Part of a small language model's weights.
Size: 12 layers, width 320, vocabulary 16384.
Each number is 500 + 40 x the weight over the matrix's rms, rounded and kept within 0 to 999. Layers, rows and columns count from 0. Numbers have three digits each.

# down: layer 6 MLP down (transposed), 1280x320, rms 0.0738, rows 387-468, columns 240-319
# up: layer 6 MLP up, 1280x320, rms 0.0802, rows 388-468, columns 240-319
down387:485513519523485552529497619540480552494506478475523496517471486457542447461508523532514477496513520477532519519521538533447582499543439566476540504659491498502533546442510510463510508556568541476525545526510510464435487485591541508522483467
up388:456471524499532491549495479477499560468487469471548527530512513457397509495490563451462505476554527498499482542553527466529435452450461471453538466476553507532454451547452488549463500410472455555452540504501454466474491497491450450514442524
down388:507456433429524519577483445487483499494489514505537469477498518466462609467478483445563487515550474457520485550554569560552481469469506526487497443487500531521463515529530490429482532531425490534545405581435521501421527507547526544474526619
up389:450589546500555475531419454510603527483541539471532493511525579496569497523537477501410446566487542478497532466514445509563512506480542511477492546492571522512431553507533551508481524467525485492565499510443559477468522457479527543513550518
down389:543506506476566537444569464468512496416455550493418551503557465456451507472473469528511417378520534495508481534503455489543482468497549481552542474498517536493521508569602542500430503542455557486465515516533502473498510532486457553466449553
up390:502448553479517459497495432532491476461451571503476491504492533514497498517518562478465551502457458542508565471469505532538479445457516527600558502523424569479467503494468478474446459504418542535458496481518522554527483558426465470509560503
down390:547507467499528526451466563541488461472533455457441481541485471480559474555603552476538530484487462481464457494467491527451498404532489429515504461470573531452502499464506476427526455476493511508517490484576471432469482496508574517531530540
up391:547536575476524495526527512403521515544445490527509548520481469517580460486471511416515582531448472478515455512400505504478491485455528429456484529508510475529508508549527558518518399496484482543546558482418499569516501557521532441522471494
down391:504558411474514519590500452512518598464454593515467448522423544418515461442533528510550509415520594504560470532465498547445530460543578458545491515459505485501485519555497606453548480529412485545483532502462526547518472520465550495532542446
up392:492504525472488467553461446470483474515524490534514518507471498440501467474514482474452466454521475484479462496407575525480503556496488558504487503506487508451460432445494564505524449497443488479523528484518448542511564549540524475529512550
down392:493494501461591512506500526518507486455510541448434504552439475529549575496480478476478503477480509476538520506547403541527539450574510496513518479458524444521528498536530444510487550500505487517528540472488546510446443503497476480499493538
up393:565498550506613490522519486547482432526499504528476551470500536496437510506489520469488504570506386550472494537416498497427512561561550513519543512459476565510480536483552558517557514549512501462454516522418484467563568479540505461511548573
down393:484486476519483480555503561568484542512586540502557487497518525533472540488509440548528464511490462548438580487549513501476519457467510448528535563492491507464422424509451477471580406544553465424503504531514500497524544544511492501478542477
up394:451540552570465518440471468455501508515544500511507490539486494549493480460476556480531531508455515466490581467531488449509493504500489488528514529490465527501456541550491540522571525497592564476510466499482502583511495554442546498551545525
down394:541524440456480501513504503496437516564511443503510484542480471480458457505500520460490495486567519432529514423572475472426499507481549500543473515558511451443456472575521456549494481505478512458459462465588536544533478533532514452506476491
up395:520483494509531515500469454488522558542554463530524501564461472528545456504473526478490453518418485466505510516463555506512489508435423455585490544449539482495527484492507518482426560527547520492467481456427535507466576513486527505537502516
down395:496529430410455449497550466584562509532532524500510489527477499491485470491446529480522492571484489491545553539532533487495449566514506497473554521401505550476511496558488523521497463482493475504529453530511527548505485501408448547531478430
up396:383592540411454456458437483491462579499477496462510516534501548437442527520516507481467447493518503534478505545502554502554461455586466545470509515478577538444511485539469484576434458531479504465427499462406529505510487558424525457539597528
down396:475499494562583486457510492553507445544511567555461545529470420542564475504380436576494531463518519478448500497487436432499487571488517523489485505571441503618518525486443533431534530516495535537500473513475517358466522418484552520434504492
up397:487541562500499387535479477503444467442523463531513534473429461456508601472462510444517524488544453502510465516507489442522483517515561460549583522501496482522458515540492479462544561473444506503536486447502599457455476543579387531529501489
down397:504510471585484527485568498542496450478432423459527460481531512552444516451479538462575469470511452513538534573516505497478519455545488496520467455512556471514481461497499549466575460493450519554477499539507440452494477486483548455482513503
up398:465478516467508456491450507537480497473398522440466576576531451505567553555547513463555583491446388581523494467517562473401461455501518483529529588473476502577508549492608517523467478491534514532486516480495516497422544553599449414520484493
down398:536466507482490456459450535519508537529555472492485531611498458530461461532527475460460516501541566492523486462524493555521540428419517507537609560472492560469468533502486551499484549522510448482449512481506500446558511508509526528511502578
up399:507517559519506497458483519480517458530482490487470530500423464512593496472466513476442582474514443473500533421538503469491430455487476473528544529428448517564474544460575457461473466524495566480524500434484532502438427493523492477463493466
down399:507436408589490559497469486504572481551493474505524511553500515509417401495481520508497531491505508444527558540513515540481487454513523524463468550565469467538479556449532383498515447542587441439470532544611493511487530498544473550455589563
up400:494475482498532466482497435533469520504492563562548495411460494554491506440468443529566523489506504486448560387460547477471441581501452549439470484504484596466562530504473479517546494455498501522474548498472442472543546459569450483493474536
down400:451531532548477461512493539466482506454477561549443485361516489548503551513553509503531483513471517440513539420511513456439484503471400519490419448576475502502480509431465540544519508467601533565506521503486484544540451527558462505450399436
up401:500472539473555520480552484515462575566497516482476509478537475447450501468542526459417434480476426523495434490479583482465483464538479571556480533375545513525439434483510439517521495526473535546539507478475464512497501458511403486530475524
down401:451409534453514532503517466525500579495448491534478415546494589478521516500488525522458529452468478513472501541581467498552500524468463482545454460504556481490500502506497513507548540473477546473483507508457543472506477528489522545464485520
up402:530559627555490446548489523495448546443505486508533492494501446505514491541481497413437551530485466489485523534495459523506501446476583496512538471468482558505388484538482496557478586479494502462537503512475528507494537548442533463576436498
down402:571488501437557407539550455573497586475522528559518553562497439454452484531519553464530480466460513557461461451477465590482555466583511536518464463576473497527496511535494519427493501543491515531498468573450447462533494457494502495473469504
up403:464446518451537506488513474464515498512459517497541578550577494497541501478477541526537516540432483510546510550516502472460477462531429474496493516499520499502438486528470534579520555532579452462510461553533446417496547598530426459506465533
down403:484474476440535484530537498439543465477506559505495538498488477522467492478562553542495436500420485474442537583464504507507476530492492503441542485546488467543491475561507528539454505440461493574479481511500497544518458507503452454492508531
up404:533441494508472523549561386542491540536508514533521507462530516516457471498494474444510497553530522491516454539430543540540417519500481504459493491475534520476490464480473471438535459511526464440496449529525485458481509582575496494485568541
down404:512539432546503525493595503494463529484449515570521480485445495537389575485435482549560472523572438474544458521517583470538486457493474520465500444490476495555574517497514444553453484457504385536521440557539556516592490453450481534512510516
up405:439442533508534491566554468552441514499492516495527510492460524440434563538531515495539479438488445486503479473429502474500451510488548537576488534485476478482421429536424500427514437593466449550470495521401503553516443505492488524525542478
down405:565510529510513490554490498451456460493533446491420474558455478453482477511561451472475537515486593514438451534498456436554467459498509471439476427487526491410589511507570383515484528445441508531494526484523500427507447551419499536540513564
up406:441471561507460539503582490493501543545470527454543532560566522477583535523545445468461554453560520595512464490549465512459500442545491573452483508517592523532466524517434534532480499467521564478477563546470524413600475531527497452540513568
down406:543508436456474463464530481462515564511428466426520492525479518506485521486509494502476434493465525522576457564493457481509424534524574482465479537508535439439520509524516493516511488552566460505448567445539473486419510470474433509566426383
up407:448537518494443482539463471536489579514607482439473525522494574548442523506572522536484485450460397549502484461494518472505498414522502545477494486462516508465515460524524512516496519488473480447424495547455519480535486441515481471492566554
down407:447440478488522431573458502496517517483490459541543428518455513536518504523505544470378537476429520531523517538493557510416486600483458499491523498389501511492546529480502519498556481393522499447586504532458528564608495563484472444490452458
up408:461461514600485478544483472499536588533465509555442551528516489514529547457505476531503573567460501535456528520518473521530516571480553445470520498482460504512514468541576514507469443497536481480420501571526499537497551541509484421547489558
down408:523532486559558468481518469543523439508514493473532499440504592534447578476435435509487531477451561519455499440461442535575595459462521493464543501370470556528477462520509510515499524506459489546534457493457454515486536515531518511548486480
up409:489541539535533470410362424473472544488420483506468590464532495486499480432478539441465460441412450494488450507437552489498426550522450472455454540504418459490479475451515480541529490573518564547532490501430434478483524528463513492469480511
down409:592553461547511448489578548432493495557469546461492487486533480418501536442402519528521518474529510515541436466481530473507538534494427543458458479416507497489486509542513541469408523464514486483421484506456500562515525458434499492493413499
up410:538480531552450495462460503533499527530515504472489488423532498461472569497595491475477477530470510464507453476450438542447466482515515478498513532475481530514480442499433478417476529491485483483508476514480497520562593535519440492514424427
down410:499484442459475543512499520503489545525497425458491436580510458520522552495463535472500527538522496553434509525486501541481593507498497500494478481412455447466507425472439496511583455522456509505525453520501489527504470537527488442514487505
up411:484589584492509533511500523491459550461510519574484508562506429449558459505477566527534494515475557506580443468503446457498551475545514500581484620503496536484461507514498430503493467491510473463517513481498501538551426473495602504507511516
down411:483481461548436480506481538485476527521473508525513520549475436559501558490556467597479538438555562513433573454500465423542541489502548509526455575485427475499547468585483544556552519474574505436561496484498548513514479570543453532490495473
up412:472443486511439533499536439433461523462494491502558546563524461471519428418494531493474496506502441530513517473430537551450541505530517522515541511490519509457510520497514533498465491550473468511470556468480407415456497462483509507525439474
down412:585433487483504530469467474524498563502451500565497545532561462482474509501478529494540486427486531523470532467541557532438548471495565527524592456525441504562469520546538490431453485447494464495503468514504551450458475488482552574519468542
up413:497510491518495534422464463505561497511483454455486556425460471449530467487494570484471533521459520459619499494440506493510510545474517520531498528429523508463511495467483482583518512523462499577470504541500475554438491559513499433568497535
down413:513515527556505472523515467463457506573492514536490540542517442491527521478482541544477589369459529480458492508511533469514490529520447584485397519437533557546496471486552453469472486490465565490508545554465485593553507512544484481470449522
up414:485471529548494498508519437486502530394486506489507496480483523464548475492533505438496486477467509428555504518508498509475472420615489541481488518453578450469493447545575512478531460584496470543451477495511532479519527577518462443545569499
down414:502534532545537487461485487470481511472462522557567497472510498543478525465527506517507467486546490480526474480576523453491502569501493478460408548457547502407534495560477432516548554444515533475531438479456430532457521463544522548520477457
up415:452481539468530533437524508500430535460424506443470530548521509441510548498498496476530537543431436482605549451548536520472566571585466499528538462467505545548507545532488476471494451550572520512462493502538439494547468473531494518552495554
down415:428493573547477502429530527508531530483444527495544484421486475473475450542510497531440451510472514378492408421527533466507534492542511496442567515448480469495475552535517531473470446456473486477510533510502494476529514466477550442509488416
up416:532440523518504502538513518553509513516425513474581580485549469524484548491505492531452574423532443519517518480481501480460497503524491501464650509438518553547516492514479451515532433465549501474476437497452533550503571507577519455504475510
down416:488498480518458509500430491484474513447507518524489549481462498520462455419469541520463487566493488481515471477524475500503569529560490456451471461490481525468525487507539479466487577509451589614445570525469448447478486514483540488471489552
up417:430473523536506600572510504462448544509506442450488586453507481507483535490520466522471501483461551549512473477474538465523510499542500478532499518519542506523493483422476479516491517564438468570504524523474505529455472459504504484503443509
down417:535477487471542459445459494517568506499476540507475456558558540547517517566552533451528517467540496470498523538494494476471544469464528597536409504675490545501493476512504485517486509477498516467511481523522493532512427502548447402506510460
up418:549456524471509470480448504516534503478493525561518535524503492490463459453456435499556491506460443492506588435466529488551486476548530531491463553501545480570518463546495474498465547442514547518468456525448493486499473459518495499517495501
down418:505448509564543535504443505496563470444490501520496433486540452525482486512474414582508535474517511412480506546491484466492544508543484542544536506447521501507497502587506514477537482527533532517508475479456498497510537428523531584539476447
up419:423506507504506444446523479523432523423463527459515492496553543443494479537520586470471522507468413564485533451449440505484476461522561496546506492508563543460476518481597478487542501563507517565499489522518497473502500497513455452501505563
down419:526453445492509486508482499506534523488507487471533437568560522516551516481603481522539577482552483515476586532497470516488511505487488499499577528413542510542516464442428547474460501536475458424510518523548473454522449432508459494488471498
up420:515497589517478458544451483525464525524472491438471476452473588475495533497454527464453545480456473476519435543459490377499546526527556478469513537522516553474448481521517454502486506547459493619419635505440561520503522439493507525505449515
down420:516509502431470453551553439514512495567409476507512527499564564480499499546523465475491546547518444444454452551466565498505550473513518551455501548454482528510501422438546487520483508509491549566485560426500536527528490466524472475480497560
up421:451465534517505463501443509526528462455504501451429490468515492510525512492569519459530537416479470469461498497493509469439496507479552468547490490538532483558512534489497553534424450504516446537543497545544543560441517530533451454503472494
down421:511468519575552505507516484493508469519485507470488415550485506491514501475521507477561527490516519484437552446574522535506446498481547502476419530566574434499514470500447521527513521453499527485554491547556533444521456480510543473387475452
up422:401537507536604518425505435513492536469525479534440530503554548473483532446540471474481516530513474479447567450484446472532509485592475440443545468448511508489478484489576432531543433550457444467496550573473423459483545466485541543578465562
down422:458523491491484523545519475529477475553483545530543490505529444498495507502419549537475460485444554522454483469496522446466456466538394521426461531424552497471479570521522518474520511503511505470558549448523547563530452480507551492547536543
up423:530515503486488478459463505507522480468487448481446486527491468509531506463601465438494497562511526458549539445464534492540499513511485512536495493521501530513560530479449532454514521530532488486414662523436438520517502558514495548553506454
down423:482561498514586475523488465499494554517503561510488473489519540518501492553465529546542507477474477540469521532558531509479528531509508439493483512452536546514532504528517485524513487477511510444492487468465554503516461568491495464475475505
up424:493529485455537484541451510449432570557472525460492504559443496449509531473511584481489582556499481526471541473500491554411398487552534460473531532529570489491500526468500462552536546516472522457502486436414472504493475498537464515481443575
down424:496504484499500550531479473554476475534507481511506466542441529524441446517456525507545533535498486519451469506505508501498589502510438527485499469445558502483467475548531566528460426476474511531404536517551525441497494518548509565503550486
up425:526511557512532470502451428519510455563579488485533498517519460462558522516563558485498486442497519474508434457535503504553484638528486482488538474455591511524498529580552462491545530453494522535586571480447498445456487538557519454515436560
down425:532476512506514531519465419455576513565399511448524498441479484510510585506446516508549455525425484537561471564515551469534474491462527595552467475436567508568463475537450476449443472564521529465443454518520553594488558441417404435481490538
up426:543440514524509542493497509481516601506507510517520478483581468444497499566461492480485560547475474500514456508495570515541485482527458536536507494537554502541508575475534491456491522559557549467439556579545451417467511546595524468515497486
down426:501509472527444526491541496549497490450499490509535464464538540531446527547457504549537507499522560492478478538554502440474560520445549441473501501488540493451470466555477548463497483478552448511493535496538493495530450471395454511547478487
up427:511467506485520459504485435594525440554498597586473508538526548453461503397475546487524464521437521449510473476501547467482456479565534541509542505501470520455488497459458512453507427501549522506497476494479468494522511519505553497508473559
down427:471494570499533535531488500533557509487470439522452442419490481517475517465426432534500501500465539498534543488514454507545437574446489494496444525505548483523493479559514507520499503499480442481518583505493513530513496471445455419520483508
up428:432516554515530523562520504570462463502466496403458507543536560462501571481520540518544527447517465530475492466485463532526486487439504486518503466500482541492470486506516433502502488559484571568456475522493488528475512509525518493508453582
down428:559537494481460536463502518510541553511467404483509494490464533527518508507489494481487553578511506411471493550543426494522528523514521492437501484469526516527520501476459522488517544535514490488465440473450484509481498500514509466458547470
up429:451524511439535522545531522511479484436476475515524485509523489501531466514447522506498587492494430507558494410440547498519471477529469541537472514487486489527509487496575472426519580533525523604517510518501474466432536493476509467526445482
down429:486501494477536447537411525536514501452512462472466480548530541550483456489552524459423516520459491465576440508517496466548450502572432474466482527466431444527472507583486512530525457433484478442532501514512495488534528487546565505453519520
up430:526511499478517422500525451563477501540442450553464471495499547504482460443486434510510437528416553499512469445524458515558507472464472484500486483430545538535624541520500544461449507575497507496526647618499468420567468475568498499581446459
down430:541523534589495499522390357494505467473522543495473592509521539500434477490482437617496563569501495442483595588495528539555536483493458421455467530506496446521466615455586454443410527542493483492559462472511458550521457552439530533535544624
up431:471446516531510520502465484474454506561474501493520536496511505413479473520494519522496531523424520498508528483460513503514515525597531536444591530469501527513493550491483517462454568488550441512487438543491434520475532498521499488477431488
down431:525510441501491519533474571503526496529575488534524510498440475490547532521443486532428604469512519518552514577542485485466568509466503561487496509622547491495472459551547473507467430512522572473489509481462484482480498519497518494540522578
up432:421496488530517502433480465482491566457530483552579556471477497502495457442498498516510447512480481529476451496471485523552516514490513471448482537488537506501483490500530515458409490502548455472569486509473472503529447492585516510543531456
down432:459549559524542490510440505527512509427466464535461528457496478527538527559488460498479625494487530525458563513551515560400520487518413505498516521475476505523495499445489471483494473443461496501508530540499525557550472451467543541508606423
up433:484509518568563428564528431509456560496509514546495468488497535483418564443483537458487489527484494561513433506539536473411481458511486436558518511436518553493454556486522463527509434517511497505497466586487486492525492494560459456486468435
down433:454509485457493518476455546486507458561523485480536521531459422464522527481528434577558529510521468462499515494507537460571527496443546548513525494557542550541485533483510531470452486464499514506532487528426517473469559526564501534543526525
up434:482517502499529535461562528513523533455434474538476549531518534491513458479487534436554467521455471529504481524481479506472455518479470487483559490459495537590488498487444536500545566535524487543539506495517486439552459491456543538544450516
down434:507505563477501492494467466478501456503447551609502520495525561517470536521559465482493509433486543471489445527475496524445472504481534555541481502452551517428540437475534526513526488487464461486509542527498512560562597480449502481569517527
up435:526496516468493486463510525487536499590576527535515512532427514508529513520478434514492523502494527421438490470474466453574473464451454409563551498529544503562459540499446533548439544467469534488564557468486405508460503597456504452513508514
down435:611391573546487550504520463512461476400523391501518466486540502486519498560468525585582522432502503489443487469483496480568484506547503514576514532380551578550514510517500554531470475529425536498543459490502451492492478526437470490475516531
up436:387473499493498493489473458492429563452487474459495501459546461467498512488584611486484505470400453536481498475508517612502491452543493531569507514561557547486445547461476469454451481574441512506487533505559483535436519539450498450477493495
down436:517483424467548568500503488508525476489493474463505547569490468463570543472588484510475489570509568411526487560436436475522505450538528496532509434570469561571516449474513499504477513480474529468506519536546450497480515488486605507525525470
up437:504502554542545437547556502533506526531530459477514456505474479453552506486477477527462511522502395555548451466503501515527535462491500547591513574487479498550484426528499465481487539490554448435539480541556568530416477530557483538561580494
down437:489442530488453455520495519523554557565512512564480376535482598533594576515488498566492492532444522564488443486558525577514532573432502488472517452505493515441508463589375482415542541450443425453462502541521524548522497443513494518483498416
up438:468544515491509436530575454511502501506538520486508492494466565531438539503510500474481523469517457471488478507467479523499427464494520522458514523476512550520539526464520479484535450436476448544465521541538459518562520478532541525523519560
down438:544472577477490535524463502443438510457463564462468514517474538509491458522505508498587464538510562456535521473489469516518528446537542486503560490436557507456500535556546532510476470551531480482601473464499535467423463462494557501509544511
up439:543476553487458592490527493527481529491474550467544519533485512461503530445466536506473483562510467503501464524438535467441502590490539531487512475529476487522447536575449498413445529495508454474492496454449531549476530513535613539572562458
down439:526439551507498438489453413547459445399482597497488469472530573495538531501546480539427482480516514552508490544508532616449519390580491521573486480500546527513463589591543533557465457496472543498519541473474457558468463486478495514533497409
up440:475484513543513480538513483548518503530570522539520430522496548560556563445480546445482522479431441473439495443432474493434486494489489511527568509481546450597435548475518482476533507452552560488525507564400487512508518492560517534537472532
down440:468545449511471521517500498454417544448533541551524419499579459469532449500541504543506476475493557509515471531557477507496539501536517470513474505508523480498556547468452466539496511441446444558432457504515481504494468400459514446478561542
up441:469446526503554479492425513472470462556466487559502567544493494523487481501429502441539503487530441526504512507502552461441495487503543467508506496519488566517538507473553539542497562539514503551509543506441544577505468455568582481454509462
down441:502487500521465479485504485517440523509521459425493465483525451495588520445612539491491460545484539510539494530482519526533534477533454440513491532561507501523505482508536521528486466440500582527397530513581535526482451505499537477579529528
up442:489525539550486483451450482484445567542526526476512524520550427490585585444549551482558494528490538491541571458502484557510533525480509534396532524485458492535544504532441433490475525474512482488510541532443520492510498473524557481510488450
down442:502482560521561414526463504470502514519495538552544512459545454520505548598550474521457475503523481507522494474478457470498543492510500546528419451472445456508449528533500449480497483527498527518482498452483508516573446491520481419364525583
up443:530534574470531510475466492537452501500487543533457618423517507520553506475468485497479546500488445500520545447564500450459479558549569448475525464514487508583482465551490488513578533533463564498565462540483473467502549616437574424494466452
down443:487484440511471453519496468464564503525440526408451460444555510486525568505529522533480481449500484605472542475486484481461521533547565496433471495406439488553516424501561472504617566527516486527470518457417430525492512512489603389429526515
up444:534527537555505437428510512516569477417577455470485467545472543456530489510489481462463574514427508522552575512468571472480541431542546513488519511551541552453444509455540494501459474471518548510437534500425548405469481498495478491513512511
down444:504532527524498496471491524467508473500587522512494474514437527499565497524473421457522537595543503439528559572534466556532553483546549542517461502558457524539542446493498483488429498548548539443476507466516527507467529529572422480538524486
up445:418506561565505532466538475473513536443598459513540435512467412491524468544556533508522478472507486519526443478514447518514458498507463535466564528472510556519525473488503521517515502549488503565526487500492492508434511498449574463495505496
down445:481511483517501501511537601529489484505468503443514471452547485453538452465482522388550577439479504527523555555427504512509484564470475466517482459558488507409478436510399469503483477463461473504434535525583397497538551483465473508545479515
up446:536524558517472515446562434498502483508525509512482442486485508447486496440491497484529561555498532512514482460451465475530488545480493468422531516410560550588490539431453444407526541531495438522527540469498529491504503579434552460556484461
down446:480511450508496478465536512485497525495481492432551543548550528491518455518474550545426543454503483492382550490424526522485487456519514456513561540461570589417540552525568497535494487510447561494523558501533513513532559500480566471460484551
up447:528478516502492459492469442548481476460497487481472552512481489547528507534441524430497548535470437469531496478524502503451512494517528473473509482468542593457457561457503487462496491484431502435515485458499514517499494515428515441529554487
down447:513509440562535475501489536478463509523542527458480538503489489564466538476428452470373564565517451484503517486447567538551564528502510559472426546532512550469458482486506470569534522531506508461549484489452498585521486534500502492504520467
up448:472519560462598560499550467457505570516540456428474474527468529472458560499538577452417557511526522492526536483506539596528492462484490441462538505491524509441462573512543542533458536463514493544410503496440489534420574506590485544541483470
down448:497478494567618483487556559444460558460487464538455528464587488484507515468476436509533502556507518500484496459492533446522460454456490476404521517455413481470506416428555531555493476511444492553485555519517473417512523526517519488521513482
up449:513505501468514479418431459569459569506498514416469531492483533410496465449579585446464507496461502479589459441551503540536499570521507489526510600482532499479534480542493487597504532595585462498570506551467524481514520499504503534480493478
down449:402494520469483503465446451466527521510475457509519515520531536492520495586487495492516495568498469514605454485531457519451489470465403490548567537472515507454524500523469498482499592491505538481459439561414476591483525491485527501482480417
up450:524498535504466447473475522439493571529510506448581484494473442540534556508470429536442477526556437523517501483461525529558418510491515475468555547498495521507529507430492489496504475453578507461517509509485505457560530471530490470529478465
down450:518449454453540545483468496520565430558528549538514515558538494534496479509533509477512453490445481535485504458456488470556529483498493460525495510520510518538462450464521509452510512563458557516515496476508455556519538508549477559472485431
up451:515514500424490530532451484494429480534509497510519495411458529432499418535515582518493483474456497439520478468479566423436517439512503495522485575525565534512544470468526447516561498535510503489455490480482486438516512533518535535480518529
down451:496527442531481527486535538446534461503504564537533534394538474553492421561500517458534447492500526527477521486493533477517561414495554439563501492519459560541469515528521509484539437468492512451438449450574494476535546557521519559452485536
up452:524526533531521523528491471577465518493474558463636530563557423519560547459503535523495551481477482538481506462463574517461503416519498425514517549469453583590517564527473447547528550456535515519439473518406504443448514491540512512519455504
down452:486460591539456560537437548420448563436489476527472439507462532566542518465441537549520482450535572549493506577525479516515516517508482560506494594461560463530483499532506499485501384500485480484590481496511389536478448541454534558510515545
up453:507496525489499545542421453536419513476499514541431515536471448539465498553504507521494481490466467509493428515472487525519455483519488399528498536501479492562576551456625513528553502571479485565482500506495586475486533508429498459557505516
down453:435556462516458530529533502541560486515563488551565475475472475499528474549514491542552491530483472513494510528518503530452491545552517487425452473623469582504475465552443486469521511522610575502489464574498531497519493546471462518521515446
up454:488515570558495495540429452488491468512484519461474504499529468439486450523499501504478413461557466512445495512455595467443455478475543414451512491439581487555531505488505467534490474501443460495498504522548481550474442465531448492475462538
down454:510536484498439543476545562467481499515513478452474464483522463538560510505423452444550461535523523543488507398547524537504482454469580439400394447411460447498513495441483476475539528480497431520490468459534481595439523515534480533490507518
up455:478546542519481542509534511497501548521534496574447451455458512519477430462482509477440501460482465588496510504506451464432505449516513504521506506483452499516513526523474512496535582496543543434501502567500492495504520493526499482475509501
down455:521469538468465487489460522479499443492545556460474526530457551485498517505519576572463500442461524514555510493493431521494467575571447498474459484476489511494468516497457418506548479366474518518489517543492448464460471502479489463496481488
up456:549571480497527531557494498550535532464478442516572543483425528489476498471451525470509505537469556496470496534530514519576440550473488483508526547502469516539465491507528485510468521408533521435534481513458447466370444473402507507556477515
down456:517549488504446575547533575514531490456405509519514507474566545511449511528501500467525477504566487582549475463496545456507555475497529461522493531503603516473556443564521505532499470496463440485503497487578554617428402501500534496584421469
up457:552469507527463485514475488463565504533534473527491500597534501394477510472485422465458532475516510451545530483478552486502515482496536556563536476452457508562492536554451565539475464517515488559424488531491435437495509546520505490538480589
down457:354556455481562495503415548466530496536496539512472523542494504424534539536463452468534493515504516488450560459457501506479474488538409540533459464418534463521520418518472516418537494464542449442471529492535516528486482509506489493539481520
up458:433574512545510505484420545520447515533449537484488523527506475479531502513426451477450525466448512494465581451512509496557463468566489474476552484492469528523528506557530467516449493535463503522511472523475463550436552520489549423469446518
down458:490529481423545467466439525490480514452522515430504460496518517545562492520489423534550504560454502440565498485597472507484492527534423568525484487415548505448542568510468532486505449481491407514513489503493517570514457469420442548498568451
up459:509502538572417491504442462442490550537543519499470504587523503513483498516543456459512481480452526561490465483464554485431497466453474504477548488498561510497558530505434469454458517477482485472525521512498486558495461513520463493532496514
down459:580510487481510513508452529502468535495545409484467510501526531493521575522469468525527550577508514452469593498497507477549516566522516525481449410508464504459479462490423484537459518506504508514500475534473525464537538501491464501499541520
up460:497465542509477536522522491448457579517567490509457484514515525507542500451537531520484506488511487592469516489543540561467483425478478444568471530466477563462468507502463513579519562443497557474473496483440530480491525533512437431542567514
down460:485511475473544522437542478442507478469476540488498444454522573507473542517526501513530523503459494502543512467538436465555525539477506499524397484526500438502499498502480470476577468493495509556481531499537406478515577546491538520532509474
up461:497491515481496523462459443536441600465464507499517487488492433499436495504514484422433546492419524410435507519391508556441549536475537481536518485494566467510532516512540494513546503517510564569482511474446501482499524557478444393519510524
down461:546556441519516617472494481576494508455474556486500489478507544532437484526503459466505532513474494510535456538542515508445522502517593453495441493577469446498500457515468449483471516467475538528520464533520441540532419458573488515435565529
up462:516534571587559442542535454487464565504569532543540516498438493509451469453516507540528448527483518516521519501481514456514509469472467438454563528473470551459504570590539488465531511473475545485558492475514460521480511560451547496463526518
down462:555507553491530464571575536459485540510560523523500521544487551487464508499450523534470532489483459503483495528470539553495470540488519499496543506456490449508508531513488540537456547475479510482544446455467494474526487475437552452477527503
up463:546489531511471502448475485430503527444516568438519504481507477454482535474530490544473421482522497541509528516426590457445463485504511519478482570467545550563536502517505476482463577553473465459446558502473459510477527512503487412565453497
down463:551550490604532531445535488464570493474506534487564470572463394534456558550390430521470549576516487533486517573537442399457520556603465482500488460474533463485520458543392416485476506498569463447545435515450519500490594538449483475490427481
up464:458502562515582533476468481475537546470437508512519547470563529517515536496484563545456502492495480510503516524499416539540488438491495471451513575493464454416494485490513516541477532559458577457541525513464473494496471445454438475508438576
down464:490387512523460489464532472559483520579560445528485529518462545500450504592373402512532502563502496443522503484573418497554478504522502525531499531483515512490524480471480523519487417493532426481394517440431484452518525430451595490478446512
up465:444450475512441528426605441487512505461511434493441459480483466468444539504574500463519478530485457568540495441498507526454440410562470481546481496510508478480516533474536547494488466526489563542458554500499460514547571582508448484520511504
down465:564529467531510512468530529518533507417451434541466490499503546533508423463471470530520510567505545458534548523506463497563539513472524526464535439540533484466516507490463487486519489480482450475535542504464541493481514547454461501526491454
up466:560468519440569518562493510573486564531491508506539522472464505504528462474421466425529485492521495477500486489505509523496479511507508471572536523489463562526567504528507515468513567436576436485534492576468554525461532516534527481500467456
down466:455533465518486483551457509563461503497455425462514464478532485542543509537517474505580450475536479481470509509477506507554498498489525471484486497538466468463534508470507482504479494490463492497552499516580441495517471478538489567524534504
up467:453506508478450476500507482587520593516470387446490467460431502514476464432462524449389426464495535500576504516542516504561419461538554550505499502512565509471591449496554478427513457500504516551470588519500448502481501494575476449595545545
down467:514497448477572490500467494388499565545488520575485461447519471429515519420499463416462525526488480562457492531411543495467434531541492514578423585514472451470564469469484562522521507579485505445511513431481528549569463408573554500494474559
up468:525452587533484504469502512463534473487487584520537508468483494462430530451497488513503447503503549513481484525465565482524467494508543526483515513464484516520569534512499531464574512463420566539548419492380483508534574488525514451588477458
down468:467564468527503432475511492513468509562509415544532406490474495531600510473439452441536529475422509521544450532500464530509508501470506382502454465506534446496516504495490467495517480551502410456541503544558551546548490530488538488453558517